python train.py --d_model=128 --positions="rope" --final_lr_fraction=0.05 --seq_len=512
Each number is 128 + 32 x the weight over its row's rms, rounded and kept within 0 to 255. Layers, rows and columns count from 0. Numbers have three digits each. The size before them is the row's rms in percent of the matrix's.

# o: layer 5 attention output (transposed), 256x128, rms 0.368, rows 14-63, columns 0-63
# v: layer 5 attention value, 256x128, rms 0.432, rows 15-63, columns 0-63
# q: layer 5 attention query, 256x128, rms 0.339, rows 32-82, columns 0-63
# k: layer 5 attention key, 256x128, rms 0.317, rows 32-81, columns 0-63
o14 096:124200092113113060127151126132101133149124115067143094106069212127155110126083178114122097083161175128133132085104152132077173102135074166144138149112164117147162109129101096153093125095126175
v15 103:136109096101129168126118114076114130150196135166106127133088123085154148146172114176160088087127122112110098151123100091135112093136155126146138112148141094127146104148164065119116033122133141
o15 095:118127172121136110119129109173118175143054109110117131152181120158119104099120162121114145187170163135172151088158140106080143160092136168107142133115080165101133152120109163129126223170114109
v16 099:049129121139107079102089107114157131074130141117101138141130121077139179098121131092090131115106102148157137104183189172060122155097111124110112062115154099121124121222120137106130117116127128
o16 089:168111144142152160152159136109124125200099099118146091117110099170149133142149139113131144156120170106102104133093088105206105095190182142094139188127129156158163145039191093137120136170120134
v17 103:123148188143121128118099146108106112149079148101191121154090121108092150120116183153129128147123137140074118181127135118158165108110098101223118133057127145077120147098142172154151136174130137
o17 102:157118091093117135135123134167148150138182110170095120113166127142200095129147103126092145096131103110176150115138107152114063139136145152074087110199099132175124138127130120166075134112150098
v18 098:108109099096171085075134118142118132149109143071106123150179165102164110129129090149162169109143135083129109142123154073174138154064148143129152095158100106125109123132183117120121090107154132
o18 087:145186163144121168162100153104137088128145137154142134117097099156122131130119164142135057119124162149109190101143046197036125117162139113105090128102131170156138156108071147130156138127103105
v19 102:114123100140055099138100100104177088112121109113122182114099169157136146175147095160097131098156079121122145124113130125114186136159139112167104180116096153143175171181161149117104052162154090
o19 096:118116190110162164137180144174078139130096158139132082173149071081105151092073129101136151167103200103150168138158190138151095149124096146109158081141148111107118091097071081101151176074114135
v20 093:127078156161128147179187082101141093156132159166099105147080147083177121107132146142161116076139120064032152145147084086131160129093104159142199138100076161129131140134123155111079161136110196
o20 097:149173107130147107102039195196119147132123085081157158098191115160086096176119130149095129081136143178197120103093157159104097137137155112123035130123168111160103131092106113129101087156153149
v21 092:131118108116126127175131100118115113135189147137117131059156165149059072093153113162099119104130143135137160105073146132096106167118130142098095056128156131083142128167144106161177139174177155
o21 091:124135127141126121092157126160129130126099068103141146195107112084190146183111103108116109146106126154169079149154155148179140092157107141150144251127102133149134154103139155095105088088110111
v22 097:125137141131099071121093123152077140109124136141134076115083147148101148105112188208115162101133122158138122141057159140110061114133145078168093090140104159040104147053098141085138166157131109
o22 089:175100125136137153122147103126148136146125131139108183103158141100135127102144055058137115139093131101115140150184106151116176161138167140107134182085145095185130114138136135150098068084116156
v23 094:120096133062089139096125163125090132117094093062185128164082153171109116138102174136121108189097109161099119115123108118119101157012110182124137106184149159101135128135143122142133121155127136
o23 091:153170126164171128180155092072155116102184134178099138110178078154145139133143111154109172058108121076173138202108126106118150088188154076138097118111138109156070100102105129126117143098146162
v24 101:118183109143167098109160097100155084138132109145135145162140141080090095154117119146115115112128127129105148082123159134129134138135128131104085147101176095142191120116147115171095095159102119
o24 096:142066145092071149115087139159127135129087140120121107113115121152144126103135191108137125135118133130175065183127107119149121090134159097164206125150117151095090171136111181084163168105133137
v25 098:107172122124083104167133125133117151149153109164154112143135151105182131092113150060136174135151118125080115184095114078123134043100134097108127123175118111109135141140148108098129108106108156
o25 093:127087147136176154096143153091142106085117126140112172112149077144077151164144125148110079101124155120144108044180112193118147198130147112147149146075113151157107118125168126178147128110145075
v26 100:137151111148117135070133138133128117131128102201113117085120141150101139119171178122169111121167097077105153153129149141081111054198116130170114100159145105098096166102108144109082143093184158
o26 097:124112101142111118178127136155153142157125177088115113136151121098153119169111042088145151141115126179134087096125117107198138200078152120116086130097102164187133066105114132168163190170121107
v27 097:118181116172117148162131112136101115123148115155100116191136129103091061121084142152154091137115135100147150136126113072181080129150117105181169139115166081213063099145106171143084107172157146
o27 094:141108177103139096102110128087124174135081169097164127089156115146158167170173123086104132120175140148125095083118101148104174114131134168074086128170084176056140193125170095105144133068127131
v28 098:091165159117114145151134077120087167164090190119058105096073150169139170170110140167102094120165150153155143149093148121143161091145111136152070124095135143102144062091083161137085061132104240
o28 096:125108099106094063131104151173137110140146096116162183207200111126143067090137096117173153183072160118133092095134120119071096122130138107085166129114141111084118184139150057100182164143144051
v29 090:130124177165187096179121142163082099114139075136129116121115184107149099058111109166134146122129148118147150149107146064130164167156060114104102129146144142175099150151117098167159081141140121
o29 095:132130142089113140078159105060199144139112150132091121164115106168092172183163131083116166161093134169134092120119102172140098101099191084152193146110104094078144148161142105111091156120118126
v30 100:073144161101063061144114126149089099115139142075119102160144143126071147128104112136093120128114122099142112110075139157146118141131148206137152167075038126145183183187101138143135090164064160
o30 098:139152088152164171107114136046115144166169135184145159097117141079174109099169113119112148147120149157066144146199127092135131104122099096111129103159193107149123087058158072141118176076207103
v31 091:161116126086069119095120164131119121176146105136128191119060115147145103080106100094099162076091142156131130098078098095111106118123161178090077105151129160094116149140112229129104154131098162
o31 096:098123144154188145144134096115109093086122148123137069148163124152108141175169141137170083171191132119127136151140174187117118137121071099148159132082110126178104122112153013092118074081157083
q32 116:145123105127153104141100090150091081132113140061069111117149136098094126175076138134172104175137140195158165141129171152057171115175061091076154108110109132123144110169132144097177100128155132
k32 093:096094172174051084101167160153190146133138163124158140102053173130142078152131131136133147071229114146140128127135108108108121178164129182116116174110118152124090117176148063118146143117149154
q33 104:162121150134157132129130077147135132161103087132202125174112190113101084164139106122128139170112119131172104168131156112152161112104121152134143182123147151116151106101148140161117120126138155
k33 096:072123120055124132171053137133112089081142148133125125121118117155092131092221120146169116195124120143117144136161106094142151157105157104088164142178130145137128188095179170098130105113106119
q34 101:167128103093115200156150127097131127144166101134142121132138143125122107064084137157101097177116103111080126167199152155119098082139136133105141099026106160140138094125140131113126149130125106
k34 089:230126127118165116086133067146127138117119091174109099107159106106087136173134130096088165161103128197154151143112118129104119121127095108118081091146132087188104179127075098165094125155152125
q35 112:101122143146093145082179147147119069119150114142121119107130105190162176189163089122099142161122119113131083124134088205203075115135148114103076107046133113069123114130138110085141119129141052
k35 100:143099158145144113151133118118121141099074198153099123123061110086088077155093100107107135128113127139158170176158128132111148179166116101104140136112089145088076176158128167151105103140113186
q36 109:124154087101144172136125127117088179087150156137103113051049096120093137108147112130166066134121145102151129085125127149142116108110148125118166110099091116146161164129122153167164160102151114
k36 098:085126098065144123163088084124103126116116089144153056082176111135134098129098184159153126056064155126114101168126121096120093098109129120131098136169151159211105117095125131069071146110140126
q37 103:166108119164143105103157135156068108194144090090097168194124186145109151167108167136108092228142114110188174131153097123159123140164088144076127087113089176102153161127097090113119161174132105
k37 098:052153116144114183180092149153144161111124154158138156050117087138148115062155173135163117174144109106125128139178131124138074108153116169042150131073127147125099136118075059140116108108181135
q38 109:098126173164141083090180141099169155139102112177130153093143123124153146161101073104049208139134154079136117138166130165173096098120110142120079122145082108097119090114142122160098113169107090
k38 098:128123132150184092105169115125143128176122161106120166169053164166148164130144092111154140136161133118079149115079142201184126100117127144149143157123151158088182123167139151113110117134088189
q39 113:115081205124141120188172128141121145125135148165133139106152071116126114109163096072105181139066164137159092077165143102132176131098099118067155175135099096106100098111085147168134137109131094
k39 084:121100169123141097175128079142124122182130134173121147127117126188162095115122075135172093119151123179096138125072133096094070088091140110107086100128062141140117043140160109078135163105054108
q40 109:166169150101110121097164162109110175175112118135046180126096121084124112096062089154066117163127102067137148106124091147177137167124134107113096056162122113086095101160091100141176147164100113
k40 097:130155128170105172163159135186141130191112127170137140135102116118160108107115161124087086123143112074115166130141111211173125171177124149067154132093136123081136140163104164144140077126119113
q41 110:117085209143132072094154137063107105164115117138150158130166139194133123140130148146141215112141147153126099100163119128139079171147092117140116105175152188139110092131140086126108115143136113
k41 089:169104148164096103131158142127135141143141124125163212194171152155108107188102142116113110141156129073098115103108076130186127080118168146124111054126149128135168097153116115155111113149145113
q42 107:138143146108101123105150118119113187152150125105073150131136147157123127095098165171107176149150155165088175120137119137154110187128115142162094072146161084108135132123149172145209129123102130
k42 105:167116120134091086069142113188202114128149104060153181149144108113131151110171154127109161095171089061090127119170141145198142099145157191151193141102185130081164168141122106119113074114181135
q43 100:051106172102140091124127136089099131147066127148120158120116152119150126129129129169155127143087123133136114102180105142148120147132111080137148178162093147121106073184156142104152073107144148
k43 103:096067149094135142119096162117118122125114121148109146107090131136111120141140191150138100182108134133149127112095129124219105096140138108103152097118153139207110067170093125106167117187123101
q44 107:081150085155082166135115177150150126129147135135092128171127112171118133120170152120159076099133129166120122093138097121174174177090157100122102176123145180154126107119149145087166143118102157
k44 101:124130099120143164128079122083120116100165124113129040141151117139121163122138142194190134141129143148168134143128143128099141102075168115155085127112137126209172164151124152051110173093126131
q45 108:121132109120135142089116099108136171117134083162138117181228135130164097149138069131121095163141099166165133145149070099129076169123156140176127079152116122123125167146110124157171093075122076
k45 103:110123186142116144103167127102112181159093136152103169132082105122126090083175102114119089104139146078110158077155133152180131145110103143151191129049120155104182115099164108053178161131082144
q46 110:173126108121143150155150125156103132101161160162114080095125078124129095133159118048102163127129109192146140134087174123119110133172103128179100115114117176103097153084127146141138160117123143
k46 119:129113193158121181105167144143141130169123087098146116114125129130116162100135205062116108206163151093153146094179128127155176102104096126103213127100141154100167147129141134152186100098160128
q47 107:136184154126120141136093153127156149079097136101089061086124129148146068139130156180130109106104170021132154117119112125182112124145131047098099092073171154077137100106135163149123124199092149
k47 104:059180103138056120103094128178080142145183091087059098152111124124098147086130185119092174158146139136126133112117108160152112061134089123142134167077125131090167132116103177112103145145087143
q48 102:179197186171137106137161158105131180183099144157107117067105152136134164085111107155165158085178117104087153119128154157156142104139147140198101135064123144055138128126122068180102102161094142
k48 111:164165172183092087131182176154140081153105127124094141116093119115184095141163117162148172101147077044118142116148126216116175102098147122144104118135125144165119170139095156189084117131104142
q49 124:130116157089111135105147156098148139173152133152126176098133122128124139150079112096053107173108117152119150116149130080146114124109047119142146101127090153115095121158061098160127113164149141
k49 104:153136114146061100081160125136170146133121122126150141166112180189201110116101117074147089169115095093104132109161134151162134154055131109130160131076064136155137150150099138128128096137125135
q50 109:098120093061107111128142111128123075082115107139111148102151158150102195132105142107120147089106135162107071160100178181059131116177109161175124192100092106090135130152132087079099157101164104
k50 135:120182121107138080110162104064118121144131148165077135123110143165127171092132086090144129072100194178025104087086183159068083194090125120131096107129137088126133179146116114143139101093124163
q51 082:144109154159126121109131122172130141118121174121156120141192049094137094134158124128100160184118119070148123121151124089156135092113099124023104135099138137132167130071077114198129168114074138
k51 125:142150158146082084156096134113124125131152123128113180087121119107108126042090122108049129123098193108121143121130136129142063167106089150110126115107206104116145140079076115091118116083168136
q52 125:117142099091111162082131114146100176124124052139067103118124115142152150089143126140144071082179150156150121108086104182096126132110139191130096142159081118151178120059118142134109107105085117
k52 119:075146166091116126102108137103122143114136086122103129062168144092132110126128075161164128064161157106138156110172098147107126155104149158098081114122101160131120097091154127164135136108099102
q53 109:148115164114159147114106125124129162049080123136178153106092119094134114056091125141128129194125147151104101121073144148113120108114141107136119114110109110110120134121097109173152092141139125
k53 119:054108153087128133114126089122086082086117095145126168120141107118145105146096146111119139101145125191116096094099147147129142106112098140136125137134154133097190134097143087114213084145141115
q54 106:128124147132142149073118161100116128133136059135098123075114129175105095121161105147124162157126132098095121139071079082126085124099128108170139117165192107150115133074169144150114173157139121
k54 102:117133104151160148117162131069130071131147119103157160103085091132115151087159133143139084095136090129123119085115099078120141197212132122154098119212117107160141156047107140143129161170107077
q55 109:107143097135068160137115090094136116124179133106127117160110132132157129165108141170129109078132158101161098142157172073108126161159189113059119133102168121109109128166147157118170126183153119
k55 103:163168075060077135115107070173099079108185105155172104156147098128082126112141133151158152167153138124118111132151119069091127127114170110103077157096131122157131212163155084094138138176108120
q56 122:153136132111095154054066067117069171112144118072094104114144096176207125153097123162087136108132119130134146111168167166154152112101144120093111136119124098092151161115175168089106163102125097
k56 108:079133123148102116088106113105080123084135142143138148145104058111125147132132114123189145159140155115080149109167108126138147115146119170138115132199139159104050192151129166127122207103103068
q57 126:116131087133196192134122161151099142144098099100131148097137167130099080174171168143190133159131121126127141143109124068126084136138108165150138186146142082110090126100103167144149170134139094
k57 112:127109077128116121122094102140140109126126114135095141122191126129083123197199200123121152177148125112103119163147112096122126056172121133137151221135137105181089100158160150080185158158089120
q58 115:104113120124117109136103163082140161193154149098131154119157168144146116153122140111149084138122110103108135178153196102155105108115203129001124148110139159149144179112147092151126131167157101
k58 116:165172082126135112098119146196053126113083144033113166149147167126167144137137136102149129112142098123114142142112147127155114074138163151097112142112112120127175161139090132236108159169095125
q59 109:086171112178094159097116166092113127149157138164098138095117137082120109117038167116116161141165079076115107128118108138137159103103180078131099129092096101160129116115126153168159117136115152
k59 108:073200075096111152105105117118164094130185125128127162060178095113127130158054089108132167085148129162170116154161142107101104151142174127098112161104134155138095132087121135170138098132106191
q60 114:154189097125116109128097166086130206154151140068125145154153117084119154131124174145095093130133128120140128135100088085115157224092120191168075152121121150126114160120175139140158128156108095
k60 114:094119093098115117085131158132136133116122108123147114146162170128098158134070208145134099160127090070144107102127157086167158156148115136125183136082195158089116131194154098082196130148114133
q61 120:092155170171101140125146137132135093161105115111095140127163111024149131099065112162122088125126072093139137134118108109158196118098132171077151145144144089117133093138122111150125116074155123
k61 109:145144170123123136135142119130132144151102136150138121138130121091137111077140117173162145117157089127134124103126114136165174215078069123110090151095115083179141102162154118075081037097093131
q62 121:101120152119166190102109098096154157097097145105117123112120136104105121139071182166095134099170115121096114098139127130094149140177112161171104109147127118205153132132140159093072167127158125
k62 115:103096121110162146168128115135141135084147136063094130255140178137096143164145110113163113151159131121152145096156072094131147092132153132123100196178086102085102122154135145134084046039144185
q63 104:148140121182135141067141125125157117092136118091086171159080108106129104169196112127102143166147123089071109145144163093150117166136133080103148107086128088127135174160099134168138122127101124
k63 104:073156128135129138138078225118127152138121140114140132138117127149133102129134161112126117185117129156106185114115147096163152128105117133163175164186138103142134124124155172124099093164095158
v32 102:063103154169172109077152104170172133185139098154089139052134146144154140111149141213117108118161149120120098181157136139164060146092118096149144068076118227117129113127116140145134142145122071
o32 086:132146096074078133128170136143129122087135118136035128102136121149101140113114120055133130118115138124166124162142065147064127127138153145081109155065135114127115180159060142114151152131138120
v33 097:155128074097140222142112164159154109058139091093164180102096129123135095161178088138107100179148132144138129115102072069136156138145184089171143133144111141109136140099146116138149178120117075
o33 088:162165134170101052091099092144120165145100160173125126160143149098105164110095080127131117103151111077080098076119126186162133135127153168120024156125135112118147075188118093115096111126089112
v34 092:043136157131081158101039138119130115086162103122060106068115103080086109105141182129111166141088146144147116097171115113105152087093129121197166158086136125120096158127087124145148090135092114
o34 098:155123170173122122129184091132115082110142128140131182175143134173113097126082124150136127106178195092147116120103106204110099167174121106113134127178156094093106164198181142095129059134133058
v35 095:133180202102091146150097126171106098122111112170184107106123128138210131084151127118148126168141121106105158125080144103147134156086112108120114099121098137124186091193154130119100101119124132
o35 085:140045141157112158139148141102158110068097127102133166125107104217132112225182144122138167107084080110134061129135125139166083146144177089119125130120164131179130138065093125166120144129204108
v36 096:166150148138089153167114143118150121116148109149144181114193054106157098147142133113090151150123129168173130168143143111088146169115091130138130138127152099072126129032127099139150155225168130
o36 092:161106099222160179104118118139103184114055125066125126133117144114109206170131116150131123077140154110196145080145093151212151126137159172125118127135125152147170119163122153164105119106137107
v37 090:174157099123177151120132064136187145170119143132084129127093125140129110181162132075147125154135135167145160141129145179075116194132133125084083082097155118155112117153134160092120132170151133
o37 083:126110129128067110083098199115128184117109127083111071087163137125094198131131121156133178090138100124107090136111152048128156115098099097140119117076080183136124129101081123113110118142151172
v38 095:121134078108139145142131143121106162109150152169064161159207143102140105165163110141152075152139132130083132159052120184149133127093156120088118092211213084100165090142153167119133119166128074
o38 083:128152167164138095127134151075136093210107181097116074164112068151111186177104175113116217110129129131128154155163120157084118135146145112144115127173110195186120141131123126126139135095052143
v39 092:095091138079154132083140124115106119116165125135159117114131106108096174119102067169099131063097128163050111126137158180112190173159161134168170113109171139140106162167136114155121135059104175
o39 085:130123144105166111173106157139097065124098182147160124163096169188154038166159149121150132180117121133222109188083071124113085076163121132106118103145146175111141134108092127104157143148159115
v40 091:128150092057134145071161185159151116069110141130143143158161045134103120096101106121106149099119129021154136105164133097114123114105084120165124151136141153121148040145116061098134125042170072
o40 082:138173136146187140110131110217201148173120139116112125169143170134176097220120089119149145158131123133156072118111162181173098120128171195158185113140126136140106153150079141145054117176101145
v41 087:096159157090097142168136074135167164104138136099151097193138103066140173095176121147092088097096153109118156092130155150057111146147125099110132098130163141043167129129146142062091143162088159
o41 081:132123119140122121110134174175085107118148137108109138130132128165065098187156159123099169121125116137150109145088097120112176138171185141079150104167121137149132120083072123123219109121156152
v42 081:108130138122105135109102142119081162122088181169108172187174178140178138085116157103158146114084147166141139120095126147116153202085186120109137176127115109150125112126110127157105054105147139
o42 086:085094144163124139161133139103175063104119063126160113143132099136097132194107193115074159156119108158166103142129139186103133112074103132112169151135115218166100096133077148042120154160130138
v43 085:154187130114139098034124147139157128092166097114150149142121112172158131096118138132144169193142057089129156155100122141107064144110137139151104063078102114066148114089137157148166136219122099
o43 080:143165075126065130138041096127090137141099080124081118084146167114122113109049133174181074129100165174119159053166166118176142150183143119084134169099109086158150114174122137124157097117107089
v44 082:181115182117138124169146079158145126090172075197121126122103172147152156078101121146202118151134156134188173120145146129118118164166091135156152086170137154117068107175116089125139091093179138
o44 074:134127157157104113145130181159122158156066113098126085070118149113121116152189145151092139141086124100114122098183180083138113091135139092077157149061093184105143113114224099147118146179151129
v45 080:193162145122175130094113126135110137111187115163119111094141142132104116118131201142106102190121150153141125044100082080165167106143157155096081126073173107120169141131114063124175152153106062
o45 076:119055177175071063155163074126169078178076081097122143178089124129175147134134112153169166031084158140083088149102154168129097136149106120133088132135127157122059142114133130166075122116105189
v46 094:099143133102145168095112096128087086135176124148148127052136133157148112022114130124105144124142104099122101122163126091110114129099127086084152134118134088125114103137091157116115059063155193
o46 086:099118105099102132096132133129121100112111136079166180168130143188158175156107140136155154133167135158168098157158123121130121150145147142131215128117093131122153130168129125070140148189110135
v47 076:130147159112132126109122062129174117082163149181153102127141085090114108085158064140173138114177155091105108126081143110124096151145113079124173109067114155105148153084117137132080121173122118
o47 085:112096149137100149122143173088086155067048164094135121217130092153140078175127134160146116122120146125146170093181107128147139125159183144143103095138102084177177122179138107134133093063105192
v48 086:101126139188134170145143121131183137125104067103157162105176083134109155082128107163191168167110169156121109092221108149130120147117129145163098116123161093090148107163117167144164119137145107
o48 090:108127088109123133119082094058113109171139121134146080175142129197136156162194144116111149127140139132126106130091094129173092153210147128065127187111144118121149141074186130112027133158111118
v49 109:171143126118126131129124108140089147089135190116060091171132153075115117105164146099161151126132134118122093141093100157150175101097148128091089162150177153144055186066112100095113171091179182
o49 095:172111146134206125128165172107104114223116171113156158111127137151104115158101158146151096102155144143114153129147145106110099103137117094156152102154075096150135149142118141128104072123100132
v50 090:103107153115138217157140149127124128092145143098157173157137112167147070136062165131156143127134131094153105127179111097148097139152107162216123143191049130119136100113049126084125143171129158
o50 085:105096123108096134108149134204115145142134118132170113150131162040153147179147087116135091098156131115100173071150136110059154121134144215101149162044105075092128093149166134127091167148095104
v51 089:083065171159139164077128167132122051152181144146110127099203147123104130146168172104110160161126115176157132155132134136107132083177118081139128135174135155127154135134131141177223122078189066
o51 084:135189091097119184086133109108154142093157110116116133103040179114139140063091171118091091140180164102111116102142066144118141216096152140139109152168099161164146129149152089107093141177125123
v52 096:134111120151138134163141153165134115160111032029155115100132133102105076127172132141173122152132111158047115125157136171131111098108142090104108123135077146136186159165141135128196168121128079
o52 084:178117107159068119109094080167159158126135181162097107106134143193097133101073114063042156137117105138149089163160152162140148107183139125165159126123145169136106132122153086178097108138137175
v53 094:169139158133147098109184135098128138086106168081190131158137137139155130140076080104070181174103158133174124126190122126151173092139053139067111157181173105094084074095152132149060081124158185
o53 089:093151110121137163118103108139155091182164113168115137074118141068126108156179169153134062152143148152093099136138115087143096087091176110090210188110124118141126127103103149145145128133138094
v54 094:219104108127131135066152169196186147077131175136145135126162129110093210105153133099141121153118165169073121137157140138116119143098106127111099163148178123141119167122104126211115111124143149
o54 087:114170125172094164147107128168107086181110135122052145145117126118112110185083108146093118096186098121165178141126078153110147129107122112147155077099039178175137138143127112129118085134137120
v55 082:128135070175099116083163135135110116162141103136127133144170092070161102122112164131178181167107107083152167118095117156167169134191111128152103130140132101112112086136084143069075138157100098
o55 075:168128137158097081109103098167137131109105118139076129066142176109083135114125099135113118175164161199112111122182147118109077038133113143063132115100144163127121121133116126114103125083126138
v56 092:141125081132068141121102111077172122085075094105074093157122114117126118138127156174112070074141136141106171103144109122150118110150131176021119119092136134102150111122156122122116148111118109
o56 091:185103166142153144135204091145101117101132136125153152116079120165103134116103075114157186123103179099130135091086175117156074086151085099202158087180104139102152149137133148129094184138113125
v57 088:108158141108116080116152181144170102116154128121141104200145082117173142212121165155126111149065178139089131144143135162134226115161147124155103187130104097153122100122099150155050155136127141
o57 077:118046184138164117099134091132158136144102125188142112127128174156166133137154116136119185133159152096173146130184073132167148112091114161150148162153139161141095115122139095141110067147124038
v58 098:111163140120119138103147152175155144187129108162088132055172166150126103128120093100147127095168182162114104116102139168096105161090128138148117070142122070132141087119118111119152103067120121
o58 093:112106158114109086146065128109184117079125166115158117188112085133130165139160135090123141182163107131180119150111179083115110153126206135131108144096175187164151135149152151140148146165151108
v59 089:095210144119133163128175145110148140177182137099138174140097101190157111096145135112162090073138171138164106121159090134142130133148143120093168106111154129193116067158122146114193181130152207
o59 081:142097091088086099094118114148170113145078130105168116177109115123131190126095103093147127175106125119162139140123164116110130091091110128101164127068089094053107105150019108141113094116093089
v60 090:155136110101079198133119091154108117164131108113120100107143119135114140119109127124151110200129181097111111146146172173141122089166140109098152134070121180091154112137130128088172156083133121
o60 083:134117116092208153068161131116062167140138163156108112154131179174173128140158104066134158141090079128130154134105113103136097111144176138097160124176073113161142130147131122130078125124095184
v61 093:096150154115130078183100129092160188164170174143155147141164164115131176154133108082100138154085095109153101136163096164191096154119170094183095192121100105133165154105157181153101134135031113
o61 089:126134066104112157098129150077139052123111119122136109168134120128086116150089104110104109072175146150117097179104217134051095139155100147111132122131187121095142163122135083093182095104157138
v62 096:120102129112137122147153160117072113150149118104114126127152141106143130153122121106132123145089124123104129121124100125117122096142148112103097120115180203134126056176112147085114168168119168
o62 081:110135086064161083086103093075164105130102102120110114097084146141108134096116138185163156217133104219101159142107126151122114115132140126097188122138074042137078177122122116156156133119118095
v63 089:110106155124111102133134195109165117100112161077145075072124110176137136086217146145132147157117127104107144130134092135131078199118174202092132106120127138201097129119143073177151105120135073
o63 083:176165132151147167148101126168145151157140130184114129134196087136128121120147119142177144139097136076168098061150166139171126099131158054131134170133086082056111142121124180125142186111135103
q64 084:146113143092223136125126149118037128060163146123145086092101119132131147094113130132139106183153114145123136104125103181132102081099144117144142100142157208198108111131139164143121157135120111
k64 105:100094127137063119137144144110144151134142156128086158116129159096123130138134111172128088109131142151088165154135255135184117131126100161117109095142085107163107109202112095199090141099078146
q65 103:160150135141114170093125141196059119175138106125140104153125121106136108067086146154135105175110063150183109117148048168147197140148160145116161182103120100128162113101128153031128104139164104
k65 110:161098135142122213150127094183065084170080101146115136096087065096100157103124149113119115158090111098165124122143081140111124149132130150093150126125131159163126082125118189048137088132151130
q66 089:103151140134145114134114149069132154049137132157136154119113111156139109165149095101084165110102149082169108084079134172122132144129140077187070172085156155103105135130122134158140095136068126
k66 088:159124170176129113120159102051168144087109156165132127149169166186173072147143110112123169108121119150086094090109193102144083136097128103164054102119192145096120183142133067187131174100107110
q67 085:091170081101151114124087185129088104109115147100122095093089164127110143067077154164142061158108071142111122100167089162149132156174153109107179127178152150162200114123126195135127138153169113
k67 081:167172092135105164100068108199106142106166097134148151108117130156142123096129119182084133114112126078123085134082172161094055156113100143149107083118147165157152134128158175058076089147128140
q68 062:172120099130099136110152080090154145122166090101103137158187141111103168154113144150132130097141143123113141163185144038105133063121054144155134097083096107163154153144108070055108150082159119
k68 060:086147135132133111146109075144170123106122101100135108151145100129099139151100132119158128135121142125178171174200094110060189080118106160141178158076092075149116108103107080030184127134181102
q69 082:147109166091136089150178101108135122145095152145108145136156128133181142166172125085149182067138200081116158131081168100167101099150067127098054144104149118103047115146145061181105097134097151
k69 092:135082131158116119100135127032186148110135156109124117175113174161126099159153105153142153095155111156084140121148170065169099118148059118106084094139160153098103177162094063143110151082094134
q70 054:138156115076110088091156091178115157092110137115078096161203198111130072090155135147111121150171143155148114121107151106141142180114096134110089110127163102160164106128170175113116165171144114
k70 073:068157090108143122142154135166121138106137116088130103147163125138101135154118142151145111120137150116152132172164113109078175096192174149106155163112064112158120102144103179078155110166150087
q71 076:157135120094157150125116099080123171138110119128126133167144143174162134177149114088112163117167187128116170117129178063123106065113126099109088140104156125114037144144142028127096077103083139
k71 080:154118145141135127136163108058163129115099139126100110140085198137154070100128111117132102138126102136099164110147176086147122097115063091110104114134179121082116188124108047095164176083112109
q72 073:075131085162088138132124150182114103124116153152139130129106137077105131069095110186121078151078080122146091134155134167129162161105145148105149092146105089148208096088084218140129153148148122
k72 087:058154087099141108156115173199082119164167104115138150111163085099115174100110139136135101155112137120145140155123083152123127157136169154107171150063095139140109066087137171144114093137137113
q73 068:176126098152182164102136101146109185118149103121099121174121104136123164137166094083130174141136139124068136144089162079120118109121171120175102093088125094077093161155137080172133148080072134
k73 067:112173128107177132110177144150157133132115135130141093157141157131136055160162077103141155125083125134074154137162201116126108108148148123115138163193121050136094123184150110153130139126128087
q74 070:093100161096143140139149169114149131139123073091145128128144144173150112186119178114139144111128174153133177094081162114124069105052032075104139149139181157111036133165138102074151156173112173
k74 081:154082148138102096106160146067117143154099131148119162103137142147129086145144104116113147136142134104124100096132138105189091139120080117098103102128189161108152149096126061121130164127088156
q75 092:098153141168150106164121100086120164053128100117140110130109136099138093087131108148094133128062147154130106174080106165096133147119116080134125159120117090143200174089092162083111139149144174
k75 091:146172119145107108129077121124155136082161072110148122161151101123124190124127131163097151122072152137123109172131140135099106101191173111127150127133084046150160136142100174130106158127129198
q76 079:101131144136126109145091154156091152081158097146074161120153069124120127095146124121114096115118126120144105073121102178112209175136134113159115146124166163170194132124141175112112178086156178
k76 083:067155166128144133170120105204087097105131170170134103127162085114154167148129156095152101172144126093125109112129109185084182087114161129158095130166138119158115108067147148193091121137138074
q77 065:157123149112195168093162120183140098085091110103161089144146138163175108188145169121126139144159171090141138086095169090086074130140112096143118137168166136122097151164153076125120105189156089
k77 080:141120125143159175182158126120163136131111110137100098084174164171122065216120172142074164138147131089142136169160141098119102141162148094123122090198141147174125137082116116056168140117160074
q78 082:170112121115118128094100128093096165074151109116091136125176108144128132176125131129076133118129156164125155120124168127115187131069058155126029156143125125112066146142143102122139148119102137
k78 093:101112167154065120176136117079117115139095158118113123115136129125144105084158110106167098113155114128111190114148151108157139156109115101146060125111185147138131162084143057137134143092141097
q79 103:118145148180110160104081138075113170090164106133152121135134073167142096099179164147116134126129089110166143080116100165101167122068153092172127121080191164101175176133119177121175107136151116
k79 111:114112128167126141106155091162125177099091160137132104102182111121145049118157142075113117114148069138176117092133114111150167125066136072159154134181210125093132196056178076151157135100168120
q80 092:121120098109084111118144119205069044123114117173131148109130170096105164132075144157152080156119147154139084128106110129125157163185128164109095117142099091152166092110135139117113154139153095
k80 127:100183098109200161121156168198104160196157130127138128149160091116125146134146118124114104138145086110122102137169100136124159149153158133136149145081127105090056103135176180207127122125093125
q81 076:113147113135166192100163145154107148172152140104153097173154154145151123162115107132142124161181074152120108097185161112161155106124147164125165151101120121150109103175151103181112144136109087
k81 106:132130151053114149158157145093145121148121117131129136110126133103138101157103170138083127132148161149120133109193126101124089121142115151132107158158128115139065105112146061126067107120129161
q82 088:128183146091100138161150149130084117189142169083153126103121163134095110109127121136167150120129086041075171125190110129124116141136119175172119103151169155138096155147180163124104197121163217